python train.py --num_hidden_layers=8 --hidden_size=320 --num_attention_heads=2 --num_key_value_heads=2 --head_dim=64 --intermediate_size=960 --vocab_size=32768 --hidden_act="squared_relu" --norm="layernorm" --norm_place="pre" --norm_eps=1e-05 --positions="rope" --rope_theta=10000.0 --rope_fraction=1.0 --qk_norm=true --attn_scale=0.125 --bias="none" --tie_word_embeddings=false --parallel_block=false --extras=["capped logits"] --init="uniform" --init_std_qkv=0.0252 --init_std_o=0.0 --init_std_up=0.0252 --init_std_down=0.0 --optimizer="muon_variant" --learning_rate=0.0163 --beta1=0.95 --weight_decay=0.0065 --lr_head=0.00684 --max_grad_norm=2.0 --warmup_steps=0 --schedule="wsd" --decay_fraction=0.335 --decay_shape="linear" --final_lr_fraction=0.1 --batch_tokens=65536 --max_seq_len=1024 --doc_mask=false --train_tokens=516700000 --max_steps=7885 --dataset="wikipedia_en"
Each number is 200 + 20 x the weight over its row's rms, rounded and kept within 0 to 999. Layers, rows and columns count from 0. The size before them is the row's rms in percent of the matrix's.

# k: layer 4 attention key, 128x320, rms 0.138, rows 99-127, columns 0-79
# q: layer 4 attention query, 128x320, rms 0.144, rows 100-127, columns 0-79
# v: layer 4 attention value, 128x320, rms 0.203, rows 64-77, columns 0-79
# o: layer 4 attention output (transposed), 128x320, rms 0.473, rows 64-77, columns 0-79
k99,077,189,203,182,215,186,221,183,194,223,194,189,211,219,145,228,238,194,203,188,181,201,194,204,184,258,198,233,208,203,220,191,232,220,184,211,176,183,209,221,195,205,192,198,224,211,173,189,189,190,214,183,218,230,194,170,233,201,184,216,184,238,204,226,205,229,210,209,196,178,203,197,225,199,188,237,184,177,193,160,241
q100,112,212,206,219,211,224,197,195,201,157,191,213,216,219,212,223,207,209,225,208,208,242,196,186,183,184,202,207,196,229,249,207,206,205,185,197,203,197,194,221,199,185,179,223,199,177,200,190,190,196,163,236,198,228,218,188,173,182,216,210,190,210,195,214,176,204,207,216,212,203,168,153,215,180,173,184,150,227,193,206,199
k100,060,228,192,206,180,182,226,191,159,198,224,184,162,192,203,201,193,241,223,222,190,215,180,227,160,196,198,183,188,185,214,176,204,168,217,197,222,222,171,232,187,186,217,205,245,206,206,206,233,221,194,186,196,206,164,202,206,202,190,178,209,210,218,187,197,200,176,193,180,209,200,171,210,193,162,210,197,205,211,209,220
q101,064,227,197,208,206,179,185,167,170,163,173,206,184,182,204,189,221,188,161,218,152,235,148,199,201,202,218,156,227,202,214,215,196,188,229,226,191,211,212,221,234,186,210,240,207,193,198,202,163,199,201,243,192,183,231,169,190,187,184,186,191,221,193,218,212,203,193,206,205,200,210,219,201,207,195,178,178,232,210,225,241
k101,031,200,178,190,215,230,198,167,187,168,187,236,221,221,200,186,212,220,207,226,194,226,211,212,189,194,153,232,184,213,163,204,193,177,182,158,197,202,184,194,203,222,171,197,212,216,185,190,178,198,214,177,240,202,219,214,207,215,218,218,179,197,248,199,191,193,192,226,211,196,194,213,196,168,212,172,216,190,199,205,206
q102,068,228,187,196,189,199,205,162,182,163,191,203,168,175,215,205,225,204,172,243,150,240,161,177,192,198,227,186,233,209,208,211,211,205,217,229,186,196,191,220,241,176,215,221,222,196,202,172,180,215,180,238,198,188,191,176,198,173,188,188,223,213,195,207,207,191,197,212,195,202,227,205,180,190,177,175,189,224,215,210,215
k102,031,190,154,213,230,209,197,209,188,184,217,222,218,205,159,179,187,231,190,233,185,202,178,183,198,216,181,206,189,194,186,193,187,210,185,166,177,240,227,235,197,232,181,214,231,218,200,191,172,186,221,143,195,234,195,218,214,210,203,217,207,193,220,179,225,184,221,226,213,167,171,188,191,174,196,203,224,206,200,194,188
q103,065,185,206,213,182,210,216,213,216,227,204,198,223,223,208,202,190,186,230,177,230,173,218,217,194,203,171,212,166,179,183,202,209,207,179,164,218,203,209,157,166,234,183,170,188,215,194,215,223,194,212,151,216,215,189,221,216,220,192,199,189,183,248,195,187,210,191,201,211,208,182,189,216,208,239,235,208,179,190,194,158
k103,030,202,221,186,167,208,207,195,189,189,187,205,165,201,213,194,198,160,197,166,205,177,220,245,208,188,226,192,223,228,204,195,212,176,207,217,234,163,173,169,208,160,206,214,190,168,205,201,210,190,182,205,185,192,200,194,215,178,184,206,207,227,190,195,170,243,179,166,204,204,228,193,201,225,206,179,179,204,197,219,214
q104,058,211,236,201,183,196,223,207,194,199,205,210,201,172,220,211,219,221,205,186,165,215,221,194,206,219,236,198,194,221,210,200,169,190,201,193,207,195,173,217,230,210,192,206,212,188,197,194,201,213,179,229,203,182,206,219,212,241,220,202,213,197,205,207,186,183,187,231,205,185,232,181,209,172,172,195,183,198,222,206,230
k104,035,186,214,187,218,194,157,198,193,165,196,214,246,204,165,211,215,201,199,187,190,169,198,232,197,230,181,225,203,173,161,212,163,175,188,190,158,211,188,198,223,226,200,168,202,241,214,198,161,204,188,178,192,178,170,192,185,184,190,223,191,182,215,142,233,222,197,234,205,188,202,190,193,192,198,204,213,224,202,200,231
q105,052,221,213,243,188,171,244,192,213,188,175,223,198,200,212,204,205,180,186,183,178,218,207,196,249,185,228,201,198,232,220,209,181,200,212,206,226,194,188,191,238,201,155,219,184,169,209,184,184,217,201,242,190,201,201,225,214,212,195,184,188,214,175,203,191,215,201,177,208,211,237,200,199,184,182,211,182,199,189,208,228
k105,033,232,203,181,223,206,187,191,181,179,209,224,258,212,164,208,194,237,183,183,181,236,191,184,200,221,188,234,198,169,200,218,189,186,191,168,177,242,179,206,208,215,169,201,212,226,234,173,176,211,205,198,174,233,181,195,179,180,195,195,195,232,234,170,198,191,193,229,201,199,202,197,175,210,187,215,206,214,186,188,223
q106,057,182,189,233,198,194,232,177,205,208,167,213,215,192,208,202,187,187,184,146,181,212,225,216,192,216,219,213,218,216,233,210,198,192,222,210,211,192,165,221,223,213,171,202,198,174,219,188,171,197,198,214,211,201,225,235,218,205,212,177,208,220,197,192,182,181,213,174,214,196,218,195,217,198,189,236,186,187,182,192,239
k106,032,190,198,181,206,188,195,218,199,214,210,212,205,203,172,231,178,211,182,196,205,204,199,235,203,168,178,243,193,223,172,216,231,189,140,181,169,217,185,203,208,208,196,210,182,206,229,179,161,227,181,180,220,182,174,189,179,203,225,200,192,243,222,201,173,202,217,212,183,202,190,206,211,188,182,214,210,232,226,192,212
q107,059,232,225,238,196,160,236,197,210,207,192,176,251,214,225,194,199,207,205,217,168,202,223,194,231,191,210,225,187,196,196,211,200,222,177,178,232,192,211,220,216,200,208,187,143,210,197,179,218,199,211,247,220,215,170,200,190,200,213,185,222,197,220,193,211,216,178,196,189,186,209,194,180,205,184,240,218,188,190,211,204
k107,039,203,180,222,209,197,204,189,205,241,201,198,183,166,209,189,229,198,188,164,228,221,177,195,215,197,224,212,215,211,209,177,190,231,171,204,176,203,198,192,223,203,169,190,202,191,184,193,170,178,214,185,194,151,231,196,221,212,209,207,199,165,236,222,187,220,201,208,210,178,176,208,194,182,212,210,191,181,172,189,227
q108,056,197,192,179,200,217,196,215,208,184,252,207,184,224,162,206,189,202,215,241,254,208,192,203,179,209,206,165,184,177,195,219,229,198,177,175,203,209,239,188,192,193,233,189,203,219,176,214,206,198,188,157,213,205,209,188,181,191,207,224,207,194,197,197,189,175,203,215,183,193,173,225,194,224,190,188,201,216,199,199,194
k108,045,202,213,185,191,204,217,173,183,192,186,199,202,192,207,190,196,184,209,217,170,214,205,202,200,174,219,174,179,178,190,189,211,187,209,187,234,194,176,163,183,203,231,209,213,224,220,211,226,199,198,191,204,203,190,192,168,178,226,211,199,158,190,179,184,206,170,186,181,213,182,229,207,208,196,176,213,189,231,231,172
q109,072,212,202,180,235,204,203,208,176,168,154,208,171,196,189,194,205,217,176,251,158,219,191,180,209,206,212,194,237,236,195,223,181,202,177,198,189,210,226,188,213,195,184,222,224,194,232,200,170,203,194,226,203,220,213,211,180,173,200,220,214,202,198,215,183,209,191,263,173,207,228,186,194,169,178,170,211,207,216,194,203
k109,043,227,191,217,191,209,193,190,205,205,206,169,193,208,201,181,184,233,188,200,222,222,214,184,204,214,195,195,204,157,221,197,199,217,180,196,206,216,233,232,156,196,201,225,235,179,169,225,208,192,202,185,208,186,187,193,212,217,190,228,206,218,187,247,209,187,209,177,209,179,209,193,182,198,199,192,174,187,235,148,186
q110,067,198,172,210,195,218,210,199,202,188,261,211,209,236,185,210,193,169,214,207,224,220,187,193,206,195,166,178,180,196,206,199,221,179,239,210,198,221,175,202,185,162,161,219,196,215,188,193,191,210,207,172,208,192,224,206,207,188,209,192,193,205,170,172,194,192,231,160,226,172,210,210,199,213,213,202,223,219,184,215,173
k110,047,164,204,189,165,223,180,209,182,207,211,218,227,217,190,240,198,201,199,198,186,185,227,231,170,190,204,203,185,220,185,205,210,157,183,183,202,189,179,190,189,172,228,219,216,223,242,183,230,221,206,209,202,217,218,184,159,202,204,181,198,267,191,199,176,187,170,190,167,234,202,209,208,226,209,199,219,214,211,191,219
q111,078,172,183,229,193,218,204,152,197,246,208,208,207,199,198,211,197,170,215,162,199,207,209,187,168,209,193,192,208,190,187,209,206,184,206,203,183,195,198,202,201,208,214,167,186,167,205,199,223,191,202,192,204,159,221,201,226,226,191,148,215,200,194,177,209,175,208,154,227,191,179,238,225,204,202,217,201,173,196,187,231
k111,051,208,202,205,189,200,226,199,173,190,216,218,205,184,185,247,199,204,199,162,218,205,185,227,200,218,226,214,211,203,197,191,204,184,200,219,193,210,188,163,251,182,214,211,201,211,215,193,240,194,200,176,221,216,195,172,173,199,201,184,185,236,191,180,186,175,185,228,158,184,199,173,199,205,161,200,175,250,208,207,223
q112,067,200,231,227,172,181,184,208,176,199,224,211,167,185,199,202,181,191,233,204,206,226,216,207,203,236,176,216,166,200,249,212,197,223,200,230,223,215,209,200,231,205,176,168,218,195,208,172,200,210,204,219,189,240,183,189,198,252,209,205,161,166,226,196,182,189,225,169,193,180,195,200,214,212,208,214,201,234,170,247,184
k112,052,183,194,214,188,198,218,207,213,223,215,186,219,182,185,179,203,217,179,187,230,224,192,210,224,199,233,200,189,231,183,168,226,200,154,192,177,223,197,196,182,199,227,215,191,177,205,175,171,194,215,173,159,181,219,207,180,211,197,199,219,210,215,204,168,221,229,241,175,210,197,206,219,202,176,224,209,199,197,219,249
q113,091,190,155,236,208,172,177,231,233,190,179,183,234,192,223,213,168,239,183,177,192,178,212,194,216,208,229,202,222,196,193,202,179,209,187,197,214,185,191,184,230,217,223,171,182,178,200,178,202,165,234,153,190,211,201,190,206,226,209,194,205,187,189,228,211,205,176,215,175,203,206,198,192,226,212,210,186,209,191,155,221
k113,073,181,193,204,228,179,208,195,233,190,197,223,207,186,157,240,211,240,190,167,183,211,221,189,210,193,243,216,217,214,225,178,182,217,161,210,203,202,194,174,231,221,220,166,218,163,169,207,160,191,227,155,215,193,198,172,180,216,195,197,203,172,203,183,223,221,219,223,181,187,195,206,214,198,205,236,211,221,225,188,234
q114,108,196,209,215,197,204,184,199,204,240,221,221,226,234,205,223,199,186,192,164,235,209,218,225,184,203,189,238,183,199,190,190,167,199,195,215,180,183,227,202,209,199,161,172,219,195,160,175,169,218,204,166,208,182,168,173,201,234,181,186,192,193,197,188,217,203,202,188,189,217,197,182,240,199,206,236,222,227,191,205,191
k114,072,193,201,247,173,188,208,222,210,188,238,213,192,195,202,212,202,163,192,201,248,203,196,232,178,194,169,183,181,241,190,193,202,170,179,211,229,202,224,194,210,214,237,195,207,192,203,168,236,190,209,179,182,178,230,211,228,217,198,180,215,199,183,173,194,168,204,204,212,214,179,166,193,235,187,199,198,211,199,184,226
q115,092,180,177,171,200,206,184,236,208,172,205,219,223,232,228,195,218,187,200,194,214,173,214,209,221,190,202,206,200,212,197,167,207,168,199,199,193,190,217,179,183,146,179,197,168,213,215,151,198,215,196,192,215,226,199,185,194,165,202,204,202,187,180,225,198,183,164,218,180,220,188,195,204,196,206,190,223,197,180,204,176
k115,060,179,210,193,155,218,191,241,206,208,198,195,214,184,224,209,198,218,203,221,183,225,194,214,213,192,205,194,213,218,187,187,203,161,197,203,218,183,187,177,201,191,210,221,224,194,240,168,201,216,208,196,164,186,208,188,207,195,167,211,192,201,163,164,210,181,192,196,227,228,195,202,181,194,196,203,198,200,171,210,221
q116,119,181,160,228,213,198,193,209,248,190,185,197,215,171,201,196,180,245,178,201,192,194,190,193,235,203,248,206,225,204,159,209,170,215,182,192,190,214,186,178,245,213,234,229,193,196,190,193,166,172,226,157,200,208,179,193,187,197,198,206,239,215,166,209,233,220,170,235,172,235,224,210,185,204,203,236,195,201,212,142,210
k116,071,194,200,169,216,170,221,221,246,174,194,205,202,187,211,209,197,216,189,220,207,233,207,188,216,182,190,202,241,200,213,179,173,192,193,198,190,186,214,158,220,205,189,200,210,204,197,192,183,210,202,166,202,204,201,190,174,167,181,220,223,191,177,187,215,212,194,240,202,206,213,184,186,181,207,196,202,220,228,155,243
q117,105,214,153,235,182,212,188,195,169,188,233,203,189,201,200,212,202,183,194,196,196,225,185,194,176,176,196,194,201,206,212,210,187,177,215,235,223,176,180,201,218,194,208,167,178,179,205,200,175,181,212,219,202,159,186,204,232,223,207,150,229,210,182,176,206,157,194,182,217,229,207,199,217,231,222,219,230,229,183,183,197
k117,088,178,173,208,214,196,200,194,214,181,211,197,211,196,212,228,198,251,197,165,176,185,234,199,155,198,207,217,214,199,206,179,180,185,175,182,211,196,186,204,207,229,232,158,218,151,182,201,172,185,226,187,228,183,204,191,193,230,184,191,188,181,184,214,225,207,204,190,200,194,183,202,192,193,235,208,237,204,217,172,186
q118,111,169,161,225,231,189,197,185,199,203,231,181,229,241,174,197,234,193,228,203,205,186,191,189,178,209,201,191,182,210,229,174,208,159,204,200,201,185,185,186,220,172,201,222,187,179,181,179,210,204,205,183,191,173,243,216,224,186,220,176,201,214,197,208,199,166,212,200,166,217,198,183,228,184,190,205,192,198,191,191,223
k118,134,193,196,230,215,204,195,192,190,212,221,193,209,218,185,211,208,169,196,219,245,170,195,236,183,206,139,191,177,224,184,217,209,167,201,202,198,220,216,213,210,194,189,221,200,211,181,169,212,183,217,182,204,185,214,213,227,193,210,172,218,219,201,230,179,191,196,192,206,205,189,172,191,204,199,203,180,206,213,142,217
q119,113,210,182,198,214,218,206,175,188,185,189,168,220,249,207,197,204,174,202,188,185,200,212,218,210,203,234,188,200,218,177,201,197,215,170,181,184,171,190,191,226,161,194,184,188,214,230,218,175,160,222,203,170,222,231,228,166,192,181,205,231,214,179,227,206,208,201,233,200,190,169,201,169,179,184,224,217,174,207,180,169
k119,152,194,193,186,223,254,165,209,183,224,205,176,205,229,223,186,214,195,189,195,208,200,221,228,163,210,197,201,206,181,212,203,191,219,188,205,200,187,182,190,193,178,204,176,214,180,196,210,168,170,220,205,195,211,198,215,182,182,178,210,193,208,175,216,191,189,178,231,188,185,171,232,169,213,190,192,225,187,219,192,174
q120,115,216,212,199,193,226,199,196,233,177,217,225,196,198,212,196,199,165,245,194,205,210,184,183,188,221,227,194,235,208,203,217,208,187,198,197,192,207,207,207,217,187,203,178,222,174,183,211,203,193,195,216,207,212,209,203,230,223,176,184,213,213,208,205,161,238,206,203,196,197,193,213,226,160,180,226,216,190,192,198,200
k120,159,187,175,210,201,200,204,175,188,177,185,213,193,197,202,203,185,174,233,193,242,214,186,176,185,210,228,172,187,199,209,178,166,179,214,188,224,210,208,218,187,173,242,201,207,189,184,206,197,206,220,217,174,196,195,218,205,196,164,195,195,217,196,205,168,208,193,211,191,205,185,234,217,193,189,230,212,173,199,185,224
q121,106,198,198,209,218,190,217,171,183,194,195,210,177,186,175,217,176,175,190,202,199,221,180,220,182,201,200,239,182,195,252,172,215,206,217,199,178,196,190,180,189,223,197,196,190,185,188,168,214,228,195,216,230,207,202,182,207,191,207,198,208,196,188,184,207,201,180,198,233,177,173,217,211,223,175,165,210,197,207,199,187
k121,163,202,251,228,223,227,214,148,161,220,197,212,182,193,179,207,207,152,214,230,217,206,186,209,186,212,221,233,192,206,176,200,223,201,195,179,197,198,172,181,149,244,198,193,182,211,202,188,201,201,174,204,216,190,191,201,197,203,217,182,202,184,197,165,216,183,177,194,228,164,190,249,217,169,190,215,228,208,191,234,211
q122,108,242,195,217,214,187,202,227,200,181,251,214,178,211,249,226,199,199,235,191,206,218,188,172,193,171,224,198,208,173,208,192,231,200,180,204,231,203,203,210,212,179,198,187,210,208,195,196,222,186,232,210,214,231,190,150,190,175,173,181,237,156,196,206,165,194,215,208,215,200,224,177,208,197,202,196,257,204,191,216,206
k122,164,221,202,217,212,211,242,216,181,190,241,214,209,194,241,205,167,208,223,194,215,212,162,187,174,197,209,191,205,177,208,177,201,180,154,173,230,229,155,194,182,194,192,208,209,203,191,195,209,183,194,202,186,208,205,176,184,208,217,143,209,171,167,196,196,188,211,236,159,188,203,178,183,212,201,215,222,210,183,184,214
q123,104,212,217,190,200,226,208,199,199,213,177,145,203,200,198,187,174,180,191,180,212,189,216,183,175,192,189,214,238,195,187,217,184,148,216,177,194,197,193,208,191,195,220,225,200,201,175,196,190,223,206,205,216,174,196,203,213,203,207,188,174,203,190,233,253,210,215,170,214,239,195,216,180,180,222,189,182,185,215,216,216
k123,168,184,237,208,183,198,213,158,189,213,195,153,187,226,190,190,197,178,196,186,193,177,196,185,191,190,189,161,219,201,229,213,197,190,205,165,195,253,220,208,190,188,190,239,221,195,188,207,207,188,211,190,175,198,179,220,216,202,208,230,204,199,201,210,229,237,218,183,215,212,221,194,223,193,204,207,190,180,207,244,226
q124,097,243,223,218,218,193,208,239,202,199,212,211,231,191,191,217,215,209,202,191,185,208,174,193,218,212,224,194,209,206,233,168,205,205,223,207,207,184,180,167,189,215,217,188,194,225,168,212,241,183,192,161,215,216,202,222,184,234,172,269,164,201,224,231,178,171,219,197,173,225,220,199,200,211,184,226,211,196,211,216,196
k124,166,215,214,178,222,180,210,232,177,192,223,202,246,174,188,232,198,223,204,182,167,193,193,210,225,196,183,222,193,195,193,162,200,204,197,200,191,212,215,166,199,181,213,206,211,227,193,210,205,155,212,164,197,203,197,171,204,193,210,235,165,220,222,220,172,162,225,230,178,203,212,204,208,215,174,221,209,216,244,238,200
q125,107,206,208,214,241,204,154,194,251,160,164,193,207,217,201,247,186,211,225,200,229,225,214,206,198,189,226,192,184,183,192,204,235,188,203,209,181,211,204,209,221,201,214,202,180,189,188,189,225,199,213,215,224,194,203,189,180,214,230,200,224,196,234,207,160,196,173,190,199,187,162,205,235,182,186,214,190,217,184,182,181
k125,174,202,195,224,204,182,178,184,181,191,179,185,212,222,206,171,165,211,199,196,223,196,222,228,190,159,208,212,187,207,186,196,239,178,214,181,199,212,211,192,208,193,201,214,160,172,195,194,216,232,219,190,246,204,197,207,188,209,225,165,190,196,217,203,202,225,197,193,167,208,186,217,207,172,206,202,183,190,224,215,183
q126,109,211,193,180,166,221,210,224,207,203,219,179,169,195,199,221,191,183,217,218,149,196,200,183,179,197,204,214,218,192,198,209,206,167,197,221,192,226,244,199,233,189,178,179,192,213,194,199,218,180,200,197,172,170,212,231,214,168,212,205,207,224,197,209,193,234,218,193,181,186,234,228,235,206,206,196,203,191,236,195,195
k126,168,233,208,197,171,219,200,205,219,222,203,130,212,223,221,197,205,193,208,184,177,210,235,203,195,216,191,185,198,174,216,195,244,197,208,191,216,215,243,190,221,185,168,209,226,218,208,176,204,202,186,215,160,205,187,193,181,197,181,221,213,201,195,201,203,218,204,205,179,182,200,220,220,184,203,206,178,179,228,201,171
q127,101,165,213,184,206,178,171,194,283,226,220,202,190,224,184,209,185,195,224,194,208,200,174,188,183,199,210,204,207,161,231,199,179,203,205,202,205,167,211,191,192,196,194,214,176,191,198,217,193,177,205,194,258,230,209,225,210,194,199,208,203,224,179,212,204,199,208,222,211,213,160,146,225,217,200,185,200,244,190,203,211
k127,171,173,203,191,205,204,216,177,251,203,238,173,214,219,192,173,186,190,173,169,186,175,167,191,196,191,214,194,229,175,193,168,204,180,224,185,182,214,210,211,187,247,179,215,173,187,221,212,219,218,209,205,216,204,190,217,185,203,203,198,213,200,201,187,220,205,234,201,178,191,183,164,188,212,198,236,223,251,155,194,233
v64,107,213,202,187,172,204,186,202,170,194,154,212,216,214,215,215,205,201,141,186,212,207,206,187,197,152,198,172,198,204,236,172,251,225,184,177,228,202,195,164,209,197,155,201,199,220,220,231,214,174,230,202,230,245,201,201,192,188,202,205,214,192,247,205,223,208,206,189,182,200,195,176,170,190,151,192,179,226,209,201,219
o64,108,186,225,225,243,203,221,218,171,218,211,174,188,200,173,188,224,206,215,212,173,176,178,214,200,197,213,189,210,197,165,203,180,192,193,205,220,227,227,210,228,195,203,227,232,240,205,164,152,185,191,184,207,210,201,191,210,199,207,192,190,226,181,200,212,197,174,148,234,190,225,225,202,203,231,215,207,204,179,184,193
v65,107,219,228,165,213,205,204,188,233,237,192,183,210,207,229,171,195,168,212,189,205,182,199,214,184,202,202,215,179,222,223,180,222,190,184,213,196,201,181,178,215,220,214,208,207,169,175,230,222,215,233,223,221,187,182,212,199,236,188,209,215,212,183,212,195,185,188,200,182,236,189,174,222,221,200,182,170,223,215,199,220
o65,106,182,198,181,181,166,222,209,192,183,218,231,181,204,196,221,179,214,229,204,181,227,209,167,203,191,237,231,176,182,177,221,190,184,208,199,176,203,219,181,210,197,232,179,163,192,216,176,203,187,176,182,206,202,171,192,241,182,200,179,193,186,210,190,224,232,192,188,211,209,216,198,216,210,209,185,198,226,198,176,192
v66,109,172,210,151,198,190,182,175,205,193,175,185,210,199,248,191,229,198,209,193,191,206,193,189,190,226,226,204,198,187,170,158,200,183,205,227,177,223,215,189,222,224,201,203,209,195,163,168,202,204,199,212,218,220,182,206,189,215,210,191,213,188,175,229,185,228,167,204,198,203,211,166,168,174,193,169,215,191,227,229,208
o66,110,182,218,205,222,227,170,204,182,218,227,214,206,212,170,207,166,182,182,198,192,156,207,227,197,227,187,189,205,220,186,198,176,192,172,214,200,188,216,220,216,165,225,243,187,214,246,208,177,215,191,186,186,176,192,162,207,240,169,190,205,189,215,166,222,197,235,240,197,199,199,195,188,199,202,204,211,191,204,163,180
v67,109,161,234,222,229,231,199,232,193,191,194,232,151,230,232,175,165,210,217,200,208,174,190,196,182,200,206,181,188,244,200,204,190,207,172,189,231,207,156,204,220,205,195,209,200,213,175,173,200,215,187,221,209,204,184,218,198,202,197,203,233,199,183,208,192,187,190,224,209,223,162,212,214,165,209,222,155,222,183,236,196
o67,108,212,197,245,169,196,206,212,204,241,194,155,185,219,205,205,230,174,208,236,208,221,167,189,203,218,231,205,185,190,178,196,210,213,207,174,189,156,254,184,213,215,229,244,207,174,165,225,186,217,225,223,178,205,214,209,213,181,211,185,184,202,206,213,217,193,209,205,177,176,186,202,175,190,162,238,200,213,216,149,182
v68,106,227,207,215,186,147,199,218,238,187,207,195,213,200,215,194,192,186,190,197,259,221,224,167,195,195,212,217,191,211,176,189,206,159,202,209,153,169,216,220,181,215,203,211,213,209,166,215,215,166,242,221,220,202,246,184,222,183,182,202,198,233,199,170,220,194,183,198,233,206,208,212,206,185,188,236,162,188,189,190,186
o68,108,179,190,168,233,209,210,203,175,189,201,178,204,230,219,189,200,231,228,192,197,195,177,172,251,236,194,190,204,176,176,201,205,205,232,207,188,225,188,190,218,222,202,182,225,202,184,174,199,241,195,203,205,194,178,205,191,243,196,212,216,182,227,234,204,195,203,193,206,176,198,187,178,223,217,197,244,181,219,181,210
v69,112,213,219,208,146,220,212,231,204,230,179,196,229,190,148,230,168,211,214,212,217,184,194,182,197,194,203,208,182,212,202,182,227,151,182,243,214,168,173,183,202,180,211,194,208,202,213,221,238,192,154,202,194,217,201,214,207,195,157,170,235,205,181,198,178,219,177,176,212,173,206,202,165,226,216,253,200,200,179,225,200
o69,113,195,204,222,245,196,193,199,212,184,199,170,168,201,251,225,219,198,175,222,198,200,179,209,177,198,207,218,172,218,192,209,198,224,183,220,202,189,239,230,215,208,206,196,201,182,172,192,182,211,248,204,223,179,176,207,188,220,182,204,164,200,206,180,232,206,205,196,195,248,199,216,188,157,202,177,204,173,205,224,222
v70,109,179,182,177,212,159,224,196,199,220,181,216,188,246,198,204,201,171,234,219,168,190,211,187,222,176,235,249,189,188,203,196,206,190,187,179,192,215,186,203,234,195,153,195,209,237,197,228,205,177,204,194,212,177,166,178,217,179,197,189,208,201,193,172,202,196,220,184,202,228,176,201,182,199,187,196,194,205,187,210,182
o70,110,195,211,192,178,263,244,214,241,204,215,193,225,182,178,204,203,215,209,164,201,217,170,215,157,196,171,192,202,222,184,197,199,170,192,220,217,210,206,196,186,215,203,199,216,192,239,193,210,208,169,190,196,213,230,201,204,177,209,209,174,197,198,217,196,227,190,239,188,175,228,187,193,180,171,233,193,183,201,180,209
v71,111,169,191,173,183,202,216,204,219,216,224,215,205,200,199,183,183,167,183,180,191,174,236,184,212,188,203,179,215,222,162,196,201,217,216,225,209,197,190,202,180,180,202,217,190,186,185,190,228,189,197,217,208,178,190,171,221,237,221,203,188,196,203,194,199,192,194,212,194,184,178,204,188,239,180,212,200,156,200,213,188
o71,113,195,185,193,214,208,235,206,248,176,198,191,213,217,194,195,215,213,211,211,209,198,197,238,200,249,220,203,166,193,202,225,190,196,191,214,190,214,195,195,200,242,221,203,185,211,218,198,154,251,257,202,204,225,175,211,213,197,207,238,204,182,199,198,202,210,219,217,211,196,234,218,173,193,212,187,177,226,170,196,223
v72,106,183,194,166,196,169,211,185,175,192,196,204,233,229,158,180,209,199,239,181,189,214,225,225,221,224,245,203,193,177,196,221,211,172,192,228,193,206,208,222,201,175,185,199,195,238,194,216,187,181,249,224,177,187,205,160,191,164,240,195,232,186,194,185,202,177,174,240,225,234,201,208,212,248,198,203,247,213,202,172,229
o72,108,238,221,171,220,243,215,203,209,213,208,192,207,173,220,219,193,182,194,178,214,205,176,166,173,188,199,176,195,208,220,192,191,179,168,211,174,199,178,159,212,183,202,200,213,148,199,219,222,207,203,181,207,226,190,206,211,230,183,198,205,191,205,199,202,235,182,196,199,193,212,212,221,175,192,155,197,190,206,211,190
v73,109,189,172,193,205,206,198,218,195,222,228,201,192,217,215,230,212,177,214,212,209,178,195,240,197,195,237,207,216,222,226,239,225,182,162,202,212,188,208,237,186,215,200,219,190,199,218,210,207,171,202,195,180,174,204,199,183,177,166,229,169,204,209,234,222,181,175,212,192,185,211,184,212,190,199,199,199,194,191,181,183
o73,111,206,215,191,202,194,199,184,198,175,221,210,201,148,212,185,211,156,231,202,178,206,172,156,224,208,200,194,190,197,198,223,172,184,195,199,210,191,179,193,217,170,199,214,182,158,224,199,216,222,201,216,210,186,193,215,170,192,180,214,181,191,215,220,191,218,229,221,224,227,196,187,176,180,166,260,216,205,193,197,222
v74,104,182,219,220,187,216,160,201,243,202,176,198,181,173,193,238,208,200,223,177,190,209,195,186,196,225,202,215,201,204,189,215,203,187,207,204,175,180,174,168,209,190,181,169,191,218,174,196,181,206,225,210,263,177,189,199,193,218,210,210,233,204,183,225,212,191,228,215,154,233,214,202,202,192,195,202,201,217,201,208,203
o74,102,180,193,192,178,212,238,228,179,210,200,184,237,231,188,169,194,208,212,190,190,183,237,255,227,189,202,203,217,179,192,220,190,172,222,149,197,199,211,191,205,199,175,242,207,179,223,198,196,216,150,230,181,200,200,200,209,210,227,203,171,213,232,174,165,216,178,214,227,184,220,178,188,175,195,189,184,210,233,176,203
v75,109,189,178,233,184,205,167,225,222,158,204,182,160,210,184,215,182,226,205,213,181,239,214,188,219,185,173,177,170,208,225,218,181,189,237,201,186,258,225,197,205,211,187,203,191,200,175,193,223,190,180,176,226,206,192,245,180,167,217,158,186,219,212,209,157,201,216,220,186,194,206,222,178,209,199,176,198,165,200,227,189
o75,111,221,205,197,196,195,207,205,186,215,194,201,213,176,192,162,235,181,214,169,222,165,219,192,168,205,220,203,214,211,216,180,232,241,171,202,195,199,221,188,224,194,209,196,193,190,217,147,213,208,237,216,168,201,202,199,197,184,179,214,207,185,179,196,175,179,200,210,251,212,189,250,197,184,211,204,162,215,183,193,213
v76,109,208,202,224,169,191,195,187,184,146,175,197,213,173,197,222,233,184,213,207,241,217,189,207,202,156,220,208,211,220,216,231,191,205,205,195,174,210,198,195,212,190,203,198,162,195,208,191,165,209,176,176,172,226,168,167,165,183,166,227,222,191,198,224,185,161,197,201,182,180,216,193,205,213,211,194,223,204,182,209,211
o76,110,179,228,210,235,212,200,202,228,190,224,216,213,208,206,211,190,189,193,173,185,194,201,202,182,243,205,190,220,223,192,192,189,212,214,218,194,185,194,219,197,153,202,174,172,196,199,183,221,211,201,147,177,169,207,220,223,201,203,189,207,208,157,193,237,242,178,182,189,205,177,228,198,218,171,176,200,201,190,179,196
v77,109,197,161,206,188,257,204,211,217,187,212,213,196,183,192,196,189,211,214,174,200,192,224,194,227,188,200,196,241,204,214,203,186,199,171,229,187,223,246,172,219,183,222,206,203,174,212,182,224,211,199,216,185,178,182,236,202,212,240,217,199,190,235,206,179,205,201,186,192,223,202,190,215,218,195,198,203,205,181,191,175
o77,111,210,211,210,204,195,191,220,189,193,174,190,219,211,200,199,191,212,207,200,208,197,156,165,181,206,231,185,197,239,204,199,156,213,251,170,214,197,196,226,189,204,181,249,192,186,195,214,177,157,197,179,192,201,211,189,233,201,219,210,195,201,228,196,214,171,189,206,203,183,185,211,184,160,206,189,209,205,209,213,210